config.toml
num_hidden_layers = 14
hidden_size = 64
num_attention_heads = 2
num_key_value_heads = 2
head_dim = 32
intermediate_size = 256
vocab_size = 26994
hidden_act = "tanh_gelu"
norm = "layernorm"
norm_place = "pre"
norm_eps = 1e-05
positions = "learned"
qk_norm = false
attn_scale = 0.177
bias = "all"
tie_word_embeddings = true
parallel_block = false
init = "normal"
init_std_qkv = 0.0143
init_std_o = 0.0027
init_std_up = 0.0143
init_std_down = 0.0027
optimizer = "muon_variant"
learning_rate = 0.0073
lr_mult_o = 3.0
lr_mult_up = 1.02
beta1 = 0.93
lr_head = 0.012
max_grad_norm = 1.0
warmup_steps = 200
schedule = "wsd"
decay_fraction = 0.877
decay_shape = "cos"
final_lr_fraction = 0.0
batch_tokens = 16384
max_seq_len = 512
doc_mask = true
train_tokens = 84310000
max_steps = 5146
dataset = "wikipedia_en"
Each number is 128 + 32 x the weight over its row's rms, rounded and kept within 0 to 255. Layers, rows and columns count from 0. The size above them is the row's rms in percent of the matrix's.

# layer 10 MLP down, 64x256, rms 0.0899, rows 0-53, columns 0-127
size [ 95 101 113 107  82  97  98  98 105 103  89  99  97 111 102 100  98 110  94 114  96 100  98 104  99  93  97 105 102  94 109  99  88 103  96  98 107  99  99  88  86  92  94  89 124  93 100  87  97  88 107 143  92 112]
[[111 138 147  96 176 129  88 122 125 120 118 154 164 111 161 151 141  78 171 156 125 173  76 130 130 134 159 157 100 114 152  48 116 153 121 152 144 155 120 154 156  77 145 138 110 136 171 170 138 146 155  97 110 134 151 132 141 150 111 158 104 202 144 114 132 175 114 147 144 165 168 113 137 133 107 125 111 119  82 110 147 105 178 147 122 176  89 117 101 127 124 110 106 150 134 107  85 121 143 102 115 136 104 159 183 172 111 130 150 158 134 123 125 148 133 125 167 136  97 118 129 120 166 144 194 151 104 175]
 [131 124  93  89 145 154 140 175 165 102 141 107 154 122 137 154 138  63 129 203 159 152 138 109 148 118 121 157 174 112 106 131 129 134 166 112 132 187 156 178 102 104 105 136 118 130  83 155 158 201 171 124 168 127 164 135 136 143 108 157 101 106 133 172 134 161 129 107 151 134 164  94 201 121 177 105 164 119  30 112 189 103  94  94  97 155 116 127  90 120 168 161  87 132  91 152 150 173  93 151 132 154 118 111 167 119  95  97  97 134 152 160 120 168  80 163 133 170 107 114 114 136 134  51 182 114 125  61]
 [136 103 160  79 146  88 136 129 140  86 103 122 155  93 114 110 174 101 107 146 107 105 129 168 121  71 108  81 120  76 121 122 155 103 115 185  85 117  98  99  57 138 146 143 157 152 185  88 135 124  92 152 122 132 158 129 102  71 148 103 173 127 141 131 105 104 131 104 103 111 137 115 103 116 112 131  67 123 112 113 184 123 103 199 151 114 161  92 125  67 134 136 190 176  83 124 199 148  89 156  93 127 138  87 186 134 108 125 137 126  81 102 138  91 134 145 196  93 150 105  76 109  85  75 123 122 148  77]
 [130 124 103 125 162 146  96 131 125 110 158 120 149 177 132 162 156 101 104 158 116 128 155  92  92 169 182 165 156 138 132 106 134 146  91 143 164 125 160 218 170  59 116  46 122 115 128 136 124 136 141 106 126 128 165 155 183 119 177 173 109 114 130 116 110 171 192 159 184  95 103 169 180 164 137  90 114 158 108 137 155  86 160 160 112 134 147 136  59 175 112 131 124 119 136 129 120 116 148 139 105 118 103 108 128 165 146 128 144 144 148  47 139 162 119 131 114 126 157 117 176  99 148 102 112 141 102  73]
 [ 99 131  47 116 120 137  54 112  87  98 119 136  70 141  56 118 139 113  69 145 103  68 149 118 110  94 115 178  97 184 130 122 159  82 115 154 135 139 170  99  95 157 126 135 156 119 191 120 109 201  90 138 131 110 135 165  97  77 113 131 163 161 111  92  84 142 126 195  85  85 153 121 159 130 150  85 136  90  44 110 116 107 107 133  73  91 152 114 120  40 146 165  96 104 146 160 147 163  85 141  95 159  89  88 118 143 140 159 134 145 168  90  89 129 157 121  88 112  78 106  55 115  97 116 120 143 116  74]
 [174 131 106 158 174 135 108 151  98 149  97 148 135 117 167 135 124 188  63 167 136 100 137 156 152 142 191  90 177 115 118 124 173  96  95 121 126  87 131 176  95 120 151 144 142 149 132 139 104 113 126 132 183 133 232 186 124 101  95 161 133 154 128 127  84 105 121 120 175 120 118  91 102  97 104 171 142 196  89 141 133 141 207 102  84 107 115 167 131  62 168 148 110 162  76 167  54 144 109 159 148  66 127  89 165 122 115  86 111  90 110 138 149 207 157  70 118 152 163 144  88 174 156 152  63 165 129 140]
 [147 128 136 115 130 179 139  82 168 141 105  93 113  95 142  91 140 160 131 163 149 110 169 146 124 130 144 113  67  84 128 169 155  97 112 146 172  82 153 149 105  44 129 127  81 105  97 135 118 179 135  97  88  95  74  77 126 164 150 116 104 161 124 146 154 119 236 123 137 173 100 131  65  76 117 139 121 156 154 127  94  91 137 190 157 145 183 191 135 148 147 123  86 112 170 127 132 145 180 124 133 143 163 158 153 109 104 159 164 125 142 137 155 123 106 220 115 104 112  96 144 132 186 134 125 113 145 153]
 [130 178 176 178 136 146 123 106  52  92  51  96 138  97 123 197 149 193 115  32  76  89  79 145 123 170 140 150  88  89 114 202 187 115 103 126 131 176 131 120 118 142 119 144 134 132 158 148 110 180 136 144 151 151 113 119 157 115 140 147 104  68 134 155 169 117 112 124 122 114 117 151 118 157 140 122 161 137 115 125  71 137 135 188 132 156  85 144  88  99 135 168 150  70 140 155 166 155 110 148 181 137 104 136 112 123 120 142 178 172 214 130 195 108 184  80  88  97 128  77 133 119 121  98 108 154  95 120]
 [169 150 140 183  83 147 156 171 137 148 121  87 100 152  56 132  93  77  84 119 160 146 186  96  83 161 109 133  99 152 142 161  89 118  91 114  71 167 139 117 142 201 150 136 207 149 145 128 126 142 115 114 110 115  77 156  64 112 107  68 145 140 130 102 163 152 122 144 135 131 203 123 145 112 126 101 143 115 154 149  67 146 146 129 141 106 102 109 109 138 125 104 193 113 173  32 159 107  95 138 162 141 144 126 179 159 162  78 154 112 149 146 156  80 132 117 124 108  79 110 162  81 139 115 147 146  57 146]
 [166 153 168 103 108 117 102 138 127 156 149 160 137 157  78 111  96 118 121 129 191 110 159  55 118 130  58 106 168 143 157 133 121 161 130  80 118 106 139 156 178 192 162 176  90 157 140 107 108 139  83 134 104 148 159 121 143 214 158 162  53 175 106  56 166 122 168 136 174 156  90 124 171 154 143 145  59 137  79 160 141  92 139 115 131 138 185 113 109 103 150 152 142 182 104 129 192 103 168 109 128 122 135  99 117 138 164 119 161 162  96 141 190 128  91 142 125 124 113 105 126 165 123 130 161 104 138 130]
 [ 52 127 154 102 173 168 148  79 148 111  38 155 174 172 163 114 104  94  75 120 160 122 110 161 149 159 148 140 136  89 102 152  89  99 129 103 172 100 185 117 135 114  70 135 166  97 121 130 181 139 135 136 166  91 120 117 118 104 123 122 106 128  94 123  94 149 118 145 185 116  90  76 168 133 180 150 143 144 140 120 152 113  74 112 157 104 164 200 128 101 110 128 171 136 125 141 154 115 180 130 161 124  92 119 142 124  55 119 171 128  22  49 148  77 129  96 141 101 141 175 147 124 148 157  94 118  85  95]
 [130 108  81 163 144  96 149 147  93  86 147 120 104 124 149 139  71  94 101 136 170  70 116 134 157 153 129 128 157 108 122 137 117 131  98 178  62 180 146 106 101 182 141 145 158 136 129 141  99 124 159  94 117 151 153 150  76 143 125 122  79 148 119 148 121 146 116 123 129 126  87  84 145 126 101 122 132  81  99  86  85 104 175  98 202 104 139 139 143 127 110 149 150  49 108 133 199 157 102 135 181 137  93  77 210 176 148  86 155  66 165 123 157 100  39  79 116  95  95  46 132 114 116  67 168 112  67 114]
 [144 132 110 120 110 121 185 100 117 110 134  98 171 108 101 146 177 143 133 113 107 115  83 121 179 118 159 122  54 122 151 154 107 127 120  91 165 117 110 124 178 106 126 110 101  66 141 102 140  83 123 111 120 144 178 142 155 127  95 104 143 119 113 139 140  93 106 150 125 174 205 141  97 196 128 105 142 149 156 112 104 171 118 169 123 104  93 169 146 181 132 120 171 103 197  91  17  94 176 113 128 171 104 133 162 185 162 137  89 121 135 133 113 125 183 131 112 105 109 183 148 113  99 140 103 128 111 137]
 [145 146 174 115 132 144  69  88 146 176 124 182 167 122 153 129 115 110  11  61 157  87 143 135 110 110 179 135 135 191 133 137 133 156 165 136 120 186  96 102 116  80 100  99 173  93 120 136 113 159 148 101 128 122 102 168  85 117 142 107 167  94 105 126 157 147 137 169 147  85 118  70  22 128 148 141 138 197 123 131 130 150 181 151  93 100 186 184 149 150 113  98 206 146 148 106  92 176  89 158 143 104 114 106  96  68 149 123 114  27 163 151 141 149 187 147 156 115  93 179 121  81 121 119 139 142  86 139]
 [106 168 111 145 142 112 138 149 130 170 120 119 153 194 116  98 108  95 177 110 122 131  86 142 160  88 120 128  50 160 148 130 103 119 141 108 149 177 159 114 146 137 200 129 129 114 156 141 105 177 202  95  88 149  90 101 127 149 126  98 137 142 154 139 165 126  79 154  64  90 170 111 182  86  98 130 123 157 129 129 151 159 110 183 118 131 118 108 157 124 129 172 136 122  65 147 101  98 107 104  90  83 153 139 152 147  80  98 156  83 113 115 150 151  72 145 123  67 120 152 127  91 102  95  83 109 117 162]
 [133 119  83 153 126 156 136 140  52  71 109 139 122 100 129 106 134 138 211 168  88  85 149  89 119 154 135 111 106  79 131 125 126 130 140 145 117 198 186  85  89 162  79 115 141 148 113 133 139 202 141 144 140 113 108 186  94 160 115 107  92 142 132 174 118 100 108  73 116 185  86 180  79 184  98 110 162 113 120  96 172  89 125 149 134  97 110 165 107  94  94 137 133 123  78 143 213 117 100 127 144 106 119 153 157 177 127 115 123 167 146 153 126  75 102 133 156 140 131  44 183 185 130 125 134  96 119 102]
 [186 112 122 114 141 157 126 183 172 150 178 105 159 144 110 124  79 158 143 127 169 133 114  85 151  66 164 149  77 138 128 182  81 134 130 141 143 146 141 131 163  89  67 207 104  60  77 183 111  84 134 147 137 139  71 132 131 163 132 161 163 113 105 131 159 100 139 112  86 129 150 105 140 121 178 103 136 161 193 118 125 128  79 120  81 161  89 153 150 158  95 111  83 119 143 122 148 186 121 131  83 136 106  67 118 103 135 131 147 152 170  86  95 148 161 163 109 126  61 107 121 138 122 227 157  93 189 104]
 [ 93  97  75 174 148 163 170 131 181 109 115 131 166 123 152 134 150 159 179 119 150 191  85  76 123 130 122 170 103 115 178 119 121 115 177  92 126 138  94 137 137 165  97  98 136  72  80 141 152  66 142 206 102 149 103 126 188 122 110 103 109 117 190 136 128 173 120 139 110 143 163 171 186 149 216 116 142 171 145 155  80 155 151 184 169  71 109 108 154 134 135  83  97 101 129 150 147 143 151 134 160 218 101 152 132 126  97 113 135 189 141 135 163 145 146 164 114 120 101 108 125 147 134 175 130 153 146 120]
 [167 182  70 155 143 146 161 150 142 154 128 150 138 177 155 143 124 135 155  87 111  99 167 117 130  90 121 143 146 147 154 131 130 119 113 114 120 133 110 133 169 136 110 165  93 140  70  96 135  74 157 112 162 132 130 172 125 106  86 146 119 186 144 120 160 107 143 160 147 168 127 177   6 177 147 121 177 110 223 143  91 175 157 135 186 102 193 150 161 140 113 151 110 134  74 143 129 150 173 138 163  87 163 163  76 121 103 122 134  99 154 110  97 146 120 117 150 166  80 161 155 150 135 175  88 159 155 135]
 [147  99  83 114  51  84 126 170 132 147 179 104 135 175  85 123  97 135 157 194 167 124 130 112 155 107  83 119  92 109 115 117 122 110 107 183 118  80  77 160 138  77 139 120  88 155  52 136 153 151  73 120 130 119 114  90  31 165 103 134 107 181 113 166  98  82 108 137 113 123  88 154 137  90 165 137 149 120 133  96 181 115 141 150 124 155 172 120 134  79 122 110 100 151  84  96 178  94 132  81 101  93 128 125  86 106  84  98 118 138 100 140 102 119 149 192  97  93 109 139 110 103 106 108 110  80 172 120]
 [215 140 115 160 110  76 205 148  95 125 119 121  73  96 161  98 139 168 126 146 113 153 141  99 162 100 125 133  89  88 111 134 121 152  56 186  98  80 123 132  92 122 118 159 176 142 149  93  92 131 173 130 132 131 206 125  72 177 133 131 167 127 131 174  91 140  82  72 130 135 156 145 165 151 139  69 159 142  94 121  96 121 107  87 183 111 108 102 112 174 165 113 120 112 155 186  97 142 123 107  99 172 146 110 126  92 158  93 186 236  92 106 125 139 165 146 127 112 119 132 127 119 154  94 187 137 134 168]
 [ 93 106 102 164 122  88 161 107 133 102 111 126 144 116 186 142 159 129 190  96 123 114 167 161  88 124 142 139 134  56 137 159 161 132 111  92  89 103  38 134 115 112 137 107 173  81 130 123 131  84 137 169 174 113  66 111  77 137  86 194  77 202 158 103 106 139 148 147  99 119 146 152  76 130 185 118 119  98 103  92  30  81 111 148 159 111 118 118 136  99 124  89 108 114 114 162  96 142 157 129  91 127 100  96  65 106 162 125 108 170 114 130 106 134 102 183  85 143  96 134  69 158 104 116 175 124 178 109]
 [168 122 112 128 146  68 173  62 143 116  89  73 163 125  97  60 133 118 138 152 160 195 107  77  95  88 122 140 136 119 125 139 135 114 170  96 103 116 100 157 121 139 127  92 142 140 107 165 104 107  63 138 117 122 109 111 131 148 126  99 114 116 107 144  69 125  76  85 101 134  70 204 207 113  94 100 122 152 100 113 105  75 151 161 108  92 158 151 150  99 137 163 168  68 122 208 162  52 142 132 120 153 138  45 107 128 161 146  89 121  75 104 152 136 110  75  80 138 144 116 136 205  98  77 141 179 111  96]
 [102 131 138 132 107 141 121 115 127 170 133 148 151 162 142 103 129 118 114  98 141 127 116  71 122  67  73 127 147 151  87 133  80 146 117 137  90 115 125 138 102 192 130 160  96 169 140 105 158 128 152 130 145 118 192 148 157 101 139 188 133 137  91 171 112 159 118  78 133 135 166  74 155 136 125 109 129 119  62 172   2 170  76 149 152  85  73 146 138 160  80 126 159 159 104 104 106 125 142 128 108 163 137  90 174 106  85 128 142  72  93  61 100 122 144 158  96 125 103 121 148 117  81 178 108 129 164 149]
 [ 47 116 171 129 104 105 104 189 141 147 152 178 160 137 150 165 130  35 139 126 143 172  91 137 103 132 100 127 152 160 115 137 190 185 144 142 110 165 120  88 138 164 152 166 150 160 129 149 204  96 144 145 117  71  71 140  97 101 107 135 188 117 150 123 179  90 133 108 188 134 134 153 192 138 143 106 113 151 145 146  78 144 120  76 145 117  75 117  86 117 141  74 103 104 111 149 136 152 166 144 141 132 101 168  52  74 101 183 145 138 118 149 184 143 145 102 119 105 171 147  67 132 143 119 176 139 132  88]
 [120 171 132 174 142  99 132 124  90  81 134  77  91 109 160  92 129 140 119 150 139 151 171 107 186 173 140 115 157 156 104  90  98  83 138 124 166  86 151 138  89 117 163  57 108 163  90 122 134 182  75  98 113 139 182 103 190 129 117 121 197 127 119  76 139 112  83 145 137  71  95 105 181 141 123 144 153 113 172 138 163 121 136  98  56 139  96  58 135  78 108 138 133 160 139 136 148 109  93 142 141 129 145  96 112 128  52 146 104 133 135 142  93 133 108 108 166 148 153 125 122 167 122 153  91 116 131 132]
 [ 99 153 149 128 105 143 107  48 102  91  99 131  90 126  87  42 137 126 137 100 106 137 157 116 158  87 120 127 127 105 101 100 101 169 127 100  85 141 103 119  97 151 129 131  47 131 154 162 146 172  88 101 155 104 130 151 106  96 151 161  88 153 131 110 115 126 121  67  99 159 104 115 165 105 137 147 123  97  75 121 157 134 121 150 147 177 134 126 129 173  96 176 114 146 158 157 119  63 160  99  90  89  97 148 105 102 151 180 130 142 142 104 119 151 116  79  65 154 131 168 122 170 136 128 113  97  61 143]
 [ 93 132 135  90  92  81 106 125  99 113 152 105 124 123  87 139 145 135 154 129 119 133 100 157  99 140 162 118 163  86 114  72 106 119 130 189 155 118 102 133 160 206 122 162  70 130 156 111  73  77 118 120 162  89  64  87 159  99 158 151 160  80 102 124  96 103 184 112 109 100 100 149 182  78 108 119  76  45 181 132 157 125 129  77 120 122 120 157  85 149 133 139 100  92 160 152 174 119 131  70  93  89  60 121 145 144 130 158  99 156  92  87  98  79 135  89 115 161 178  87  86 148 118 134 159 110 134 122]
 [ 87 168 135 102 123 131  63 113 152 156 161 165 128 107 145 123 151  96 255 152 134  92 178 138 134 134 148 106 133 143 105 129  88 129 116 149  90 123 129 120 130 118 113 138  63 154 113 167 121 140 119 122 111  86  78  85  69 135 134 162 137 166 116 105 168 138 134 147 151 132 142 122  81  90 117 119 144 111  71 147 156  89  85 111 204  80 209  97 131  74 129 164 153 156  91 121 206 133  87 139  72  89 160  88 143 136  93 164 121  89 118 164 147 114 149 154 133 141 136 114 128 148 132 124 111 171 212 128]
 [157  87 102 160 104 104 140  83 109 130 121 116 185  84 126 125 109 109 182 137 139 165  89 166 100 163 128 125 153  76 121 141 127 132 126 183 126 111  41  70 115 171 151 147 130 141  58 146 142 143 125 141 129 161 105  86  92 117 132 114 128 114 139  92  79 128 114 141  92 121 162  91 147 103 148 148  36 140 105 106 129 119  68  84  70 118 112 126 170  90 151 143  84  65 157 107 190 110 104  87 142 135  59 119 123 149 150 140 139 168  99 110 115 120 112  97 148 135 123 133 131 151 155 154  78  83 107 164]
 [181 137  75 137 148 129 118 143 112 143 110 111 144 134 116 133 175 162 183 120 110 142  77 126 115 174 136 166  91 151 136 145 116 114 109 121 186  94 147 159 160 104 140 159 130  79 166 136 122 126 153 159  82 165 107 123 177 131 113 153  99 123 116 109 175 138 147 154  87 118 113 183 100 147 148 174 147 136 127 166 110 168 181 164 171 113 107 136  98 143 172 179 170  79 144 123  86 181 177 160 124 111  98 102 160 139  98 124 180 154 173 117 168 114 113 126 154 102 123  98 174  99 135 100 180 110 149 181]
 [129 153 141 172 142 180 124 113 109 140  81 113  76 132 152 147 122 200 180  87  43 141 160 103 148 135 124  92 155 156 114 144 163 155  86  89 114 150 137 166 151 117 135 104 146 168 139 124  52 104  80 188 138 142 162 149 149 127 130 150 131 130 137 150 163  60 144 128 131  92 108  90 133 163 147 147 114 107 130  94 113 152  75  99 162 133 130 108 115 143  72 151 121 144 127 100 110  76 165 119  97 168 145 109  60 115 147 108 118 126 119 173 189  74 156 146  84 178 157 140 148 172 118 145 128 119  72 146]
 [121 143 140 136 190 111 157 169 117 133 138  99 120 163 124 162 138 190 175  98 142 199 185 148 105 117 114 152 107 168  49  88 101 157  89  79 194 124 131 168 156 144 156 144  57 114 115 107 107 110 120 145 110 170 109 111 126 170  48 177 145 159 185 137 141 103 127 199 138 104  44 146 108 110 141 128 125 116 168 148  92 128  67 132  88 101  66 156 110 105 156 172 132 150  80 169  88  91 128  97 136 146 128  99 103 150  78 150 111 129 115 143 123  86 126 135 112 189 153 143 143  91 164 192  99  92 176 141]
 [195 114 169 117 106 176 132 107 126 146 111 126 168  88 142 175 102 139 123 150 131 144 105 127 128 130 121 173 156 101 185 169  67 112 150 124  75  61 144  98 173 144 125 124 133 118  93 159 155  76 125 158 127 134 114 126 130 181 106 127  39 100 144 148 149 162 164 119 107 173 191 110 114 131 129 134 160 132  95 214 137 132 113 128 127 160 101 125 101 140 119  97 111 120 122  94 141 184 143 141 151 132 165 130 160 163 176  83 128  80 160 121  93 138 150  62 195  73 133 152 164 106 130 154 104 129 116 129]
 [126 163 109  89 133  93 182 145 159 130 129 140 103 152 153 110 172  88 131  72 100  90 160 127 179 130 160 168 131 185 156 122 170 174 155 103 130 116 178 173 180  71  99 105 100 110 128 115 119 128 170  99 141 132  59 104 102 181 157  93 111 156 149 169 106 209  99 129 161 160 176  97 107 188  88 134 136 152 134 125 100 194  88 145 162 136  87 170 143 190 182  80 160  97 129 115 170  98 112 125 143 111 128 128 127 136 166 129 114  80 153 200  91 146 123 104 110  90 154 168 103 114 211 138  89 151  84 126]
 [156 125 119 116  94  95  55 148 120 122  92 116 106 150 114 126 142 139  89  88 114 139  50 152 149 113 121 108 156 140  74  79 147  99 131  87 106 115 107 112 140 177 140  95 144 114 139 135 127 112 129 167 131 109 146  92 185 105 197  78 128  84 136 120  93  73 143 117 113 124  94 134 111  92  83 100  94  87 119  62 108 124 130 115 157 171 115 159  74 148 117 106 152 123 127 141  76 131 151 131 110 104 131 123 162 134 110 193  96 139 112 126  71  77 101 169 131 160 148 127  81 118  91 110 118  44 112 132]
 [162  94 134  46 145 165 100 158 138 126 127 177 152 164 144 113 134  75 123 136 126  84 144 154 106 151 123 165 133 182 113 169 155 132 109  96 155 144 130 157 153 137  78 122 170  54  80  93 134  85 171  97 167 122  99 130 138 105 105 118 116  96 121  49 137 141 121 114  81  82  87 195 134 107 122 135 155 141 113 136  69 135 137  94  49  87 194 118 201 150  67 151 140 218 109 132 122 138 111 118 178 167 162 158 116  94 131 104 156 224 101 124 143 194 114  99 133 110 128 175 162 124 116 156 121 112  90 121]
 [136  83 160 100  99 133  92 144 181 165 182 193 121 158 130 177  93 109 119 148 196 146 178 171 117 145 116 121 119 182 147 155 135  80 163  84 180 162 134 136 150 158 131  58 185 173 168  89 148 138 175 120 106 147 120  84 158 101 151 186 125 151 125 118 133 163 145 147 151 150 110  45 160 159 135 166 112 153 165 127 168 130 124 103 124 123 136  64 152 131 115 112 129 183 161 131  45 159 115 134 164 150  97 139 122 152 119 127 125 146 135 119  80 192 112 191 131 141 103 135 150 158 118 138 111 158 145 137]
 [110 135 138 144 170 133 102  94  89 108 116 138 108 139 110 151 124 166 168 178  97 176 182 213  82 146 199  85 116 147 146  84  78 157 189 142 131 122  95 105 123  80 133  66  98 129  83 135 136 144 175 148 109  90 111 176 103 129 129 130 123 151 155 203 110 126 125 126 144 114 116 155 146 101 131  85 186 109 142  97 198 154 165 119  71 111 157 107 125 152 142  94 106 133 106 136 127 206 163 168  54 183 105 165 100 123 169 123  96 109 100 156 143 100 175 134 137 164 126  83 157 128 102 108 183 121 213 129]
 [160 134 164  96 136 148  64 113 147 160 138 138  98 144 122  99  92 132 148 163  79 159  82 124 199 179 149 122 175  88 153  57 165 110 156 138 117  96 144 124 143 137  94 182 100 148 147 158 132 118 114 153 147 124  74 131 183 155 126  88 154 101 154 171 108 139 192  88 151 132 105  57 129 132 130 116 133  82 154 151 169 104 108 116 166 198 117  63 135 109 135 133 117 107 162 104  79 158 119 121 167 202 130 107  67 143 139 105 133 158 115 121  76 113 138 147 166 154 127 100 140 187 162 126 156 106 169 126]
 [122  53 113 108 119 114  88 170 174 177 162 162 165  57 146 170 135 157 107 136 142  90  46 158  77 146 164  94 158 148 102 102 109 116 148 175 153  85 159 110 162 204 120 154 172 153  92 126 116 111  99  92 167  97 110 116 119  93 163 103  90 100 104 126 103 147  95 132 107 124 145 103  89 127 133 126 178 130 137 150 224 116  82  59 139 104  92 133 120 128  89 125 150 159 131  68 170 110  98 110 148 141 182  90  38 106 150  84  99  61  79 160  90 123  77 182 126 125 148 168 168  88 174 174 110 119 161 118]
 [123 141  87 146 118  96 129 198 162 142 133 116  79  89  78 189 143  65 117 136 128 186 123 150 133 116 134  85 142  79 128 188 136 140 104 117 121 179 104 102  83 144 169 111 169 125 131 120  89  87 143  74 122 109 126 127 152 192 111 149 117 155 151 114 164 158 123 124 135 130 120 170 141 121 138 194  91  84 162  99 242 165 133  92 113 162 157  98  84 108 125 136  93 158 127  81 137 163 176 107  86 116 130 239 136 179 100 124 112 107 155 135 160 138 101  80 141 145 124 188 121 124 162  97 111 141 125 144]
 [ 89 180 170 163 132 144 188 158 105 124 120 123 145 201 133 120 107 134 174 144 148 186 181 147 108 104 168 106  98 107 127 107 100 118  88 137 173 134 118 161 132 123 122  70 125 113 152 135  74 132 135 121  96 125 132 136 175 114  96 128 152 141 122 153  84  27 138  85  88 107 125 141 132 155  97 149 115 132 252 101 129  55  84 170  75 109 112  97  59 135  69 122 122 130 154 105 191 103 163 116 117 158 166  69  98  81 101 136 124 115 140  82 109 116  80 162 146 135 168  83 138 106  76 114  78 112 142  99]
 [ 81  92 107 131 117 164 125 128  88 131 137 112  70 137 176  69 141  90 183  85 136  84 139 183 158 157 122 132 118 156 128 126 131 144 161 166 113  85 165 120  87  86 113 100  99  52 115 128  97 149  95  99  69 105 127 164 146  97 190 138 157 146  43 172 128 171  93  66 141 159 108 188  89  99  84 136 136 101 153  88 166 115 185 120 122 152 112 125 168 131 122  78 149 162 128  82 147 101  93 158  73  50 155 156  81 116 113 131 114 139 102 159 124 133 164 139 144 160 175  76 115 171 192 106 154 181 126 138]
 [132 122 128 117 143 109 150 132  92 120 144 128  99  86 126 122  79 164  86 162  98 166  97 103 157 141 118  86 166 132 170 115 129  89  85 185 139 113 160  85 171 145 132 113 166  97  92 125 152 175  91 155 158 135 206 113 127 122 168  96 131 157  97  78  94 124 130 136 129 146 152 108 167 135 111 142  81  98 184  80 144 142 168 113 180 163 140 116 252 154 140 150 146 180 151 156  96  94 126 110 113 115 114 173 121  88 206 126  58 119  83 122 128 122 163 190 113 111 141 104 186 124 109 140 128 106  85 156]
 [ 98 139 168 165 157 141 101 112 149 154 130 111 126 160 154 111 170 127 129 134 138 119 129 115  70 149 177 125 119 146  97 127 142 110  85 112 188 127 195 149 130 128 106 128 137 108 135 162  80 152  90 131 121  65 107 123 169 113 107 150 179 132 138  75 172  88 107 157 128 114 107 169 155 130 117  96 185 127 146 128 175 151  89  80  81 133 160 174  90 166 112  97 114 172 116 149 118 111 122 120 111 100  64  84 175 105 104 106 125 190 166 101 114 101 140 129  92 111 158 132 176 127 145 137 138 101 138  59]
 [112 167 147 106  99 108 104 125  99 152 164 148 163 137 138  95 129 174 117   9 149 117  60 158 132  99 110  79  95 153  86 141 138 111  91 150  55 165 100  97 135 180 105  95 145 169 131 105 138  99 114 147 136  76  98 159 151 125 142  95 137  83 160 116 122 136  86 115 146 154 151 128 140 111 156 148 125 134 157 143 120 155 154  87  79 179 112 114 149 155 162 123 152 154 136 110 143 135 136  64 170 120 127 130 147 139 142 127 132 135 155  81 185 115 146 115 132 185 159 154 123 151 103 121  75 129  69  74]
 [127  88 133 148 102 128 134 129 129 172 145 153  84 121  57 100 141 113  37 122 156 107 120 111 111 152 105 150  84 161 109 137 172 150 132 132 107 140  86  95 153 159 186 163 137 143 148 101 133  99 167 169  82 156 188 113 141 149 179 148 175 105 205 154 116 119 121 140 127 151 130 140  99 164 118 165 117 113  83 146 152  88 178  91  79  98 158 176 135  80 172 172 128  97 205 120  94 140 141 155 131 160 108 144 148 193 150 129 186 205 118 164 128 111 146 119 162 126 192 121 107 106 136 124 177 136 184 141]
 [110 129 122 104 111  83 120 110 129  92 186  59  94  98 148 122 139 107 169 145 210  92 188 140 144 129 130 104 102 157 116  92 169 161 140 143  68 103  74 162 126 117 123 130 116  75 161  89 133  66 129 125 132 186 111 155 113 196  79 106 138 114  93 128  78 131  90 112 157 166 143 170 108 120  88 108 146 146 100 114 162 112 114  92  97 171  90 133 140 127 141 142 202 137 215 147 122 114  92 115 128 124 111 149 161  70 168 184  75  76 127  68 125 177 147 124 190 148 168 174  97 146 134 112 146 115 160  97]
 [144 125 187  68 128 144 140 109 102 123  97 100  87 185 132 119  97 134 136 133  99  85  84 117  95 172  99 138 171 136 159 159  54 164 106 120 179  92 190 153 120  59 136 119 136 121 116  89 206 130 133 115 102 112 198  84 147 158 125 110 146  93  93  95  95 159 141 127 154 101  98 128 141 103 119 155 149 153 122 200 114 127 114 119 185 128 181  73 105 149 195 133 104 163 123 125  97 118 155 130 203  70 149 172 139 159  98 160 112  78 187 142 109 127 117  79 134  43 167 182 138  71 128 155 139 128 120 152]
 [137  82 160 107 135 185 125 154 169 120  73 118 158 143  61 162 125 147 107 145 109 125 129 159 114 144 124 144 187 109 144 163 116  86 134 123 138 100 166 121 122 129  98 168 106  83 171  87  96 184 119  95 111 125 166 148 115  92 122  70 135 106 128 111 143 136 157 107 112 119 150 155  68  95  80  99  84 150 143 129  78 123 130 213 198 135 123 139 133 140 157 106 132 135 120  84 100 173  58 117  83  85 192 112 109  84 165 110 115 140 120 129 200  95  90 181 157  89 132 129 105 102  88 169 180  89 131 108]
 [ 98 137  70  93 130 145 141  97 161 171 117 151 167 128 142 135 152 153  83 150 151 126 130 131 124 108 120 174 158 117 171 140  81 132 144 126 156 149  83 123 115  65 109 167 156 157 114 124 130 164 114 126 160 147 158  92 161  98  77 113 115  96 140 166 122 158 142 194 154 129 169  49 117 119 163 165 162 122  98 139 150 147 178 115  71 129 121 120 143 134  74 101  27  83  63 166  62  88 107 128 131 167 129 141  98 114 102 117  83  30 108 128 166 171 143   6 172 112 134 172 101 136 106 157 113 163 115 106]
 [ 99 131 137 138 128 134 142  57  96 113 162 165 139 158 108 172  73  95  90 158 128 124 108  95  71  73 153 148  74 137 126 110 119 136 195 167 148 156 136  53 130 114 161 120 125 116 150 157 114  91 117 116  96 160 125 111 137 145 125 149 130 116 128 124 157 100  86 126  68 110 124 145 131 129 132 133 118 161  92 164 109 178 165 160  90 113 105 200 161 148 105  88 120  99 141 103 100  78  80 177 141 154 132 157 113 118 162 106 130 191 125 144  95 159 107  92 162 108 129 100 134 153  69 120 113 150  96 140]
 [ 85 128 160 127 132  61 153  88 133 126 125  99 132 150 170 132  99 135 158 144 110  68 117 160 151  95 100 121 123  83 135 121  70  88 119  76 158 139 158 163 102  96 140 122 124 207 126  97 179 146 109 124 112 148 117 105 141 165 138  78 121 125 117 144 113  87 138 151 151 160  74 135  84 112  79 108 113 124 100 136 126 159  81 152 171 141 215 137 180 124 100  68 137  84 104 150 150  93 145 105 150  94 170 167 122 141  92 146 127  97 125 175 119 125 110  93 102 176 163 149 122 173  79 157 109 138 165 128]]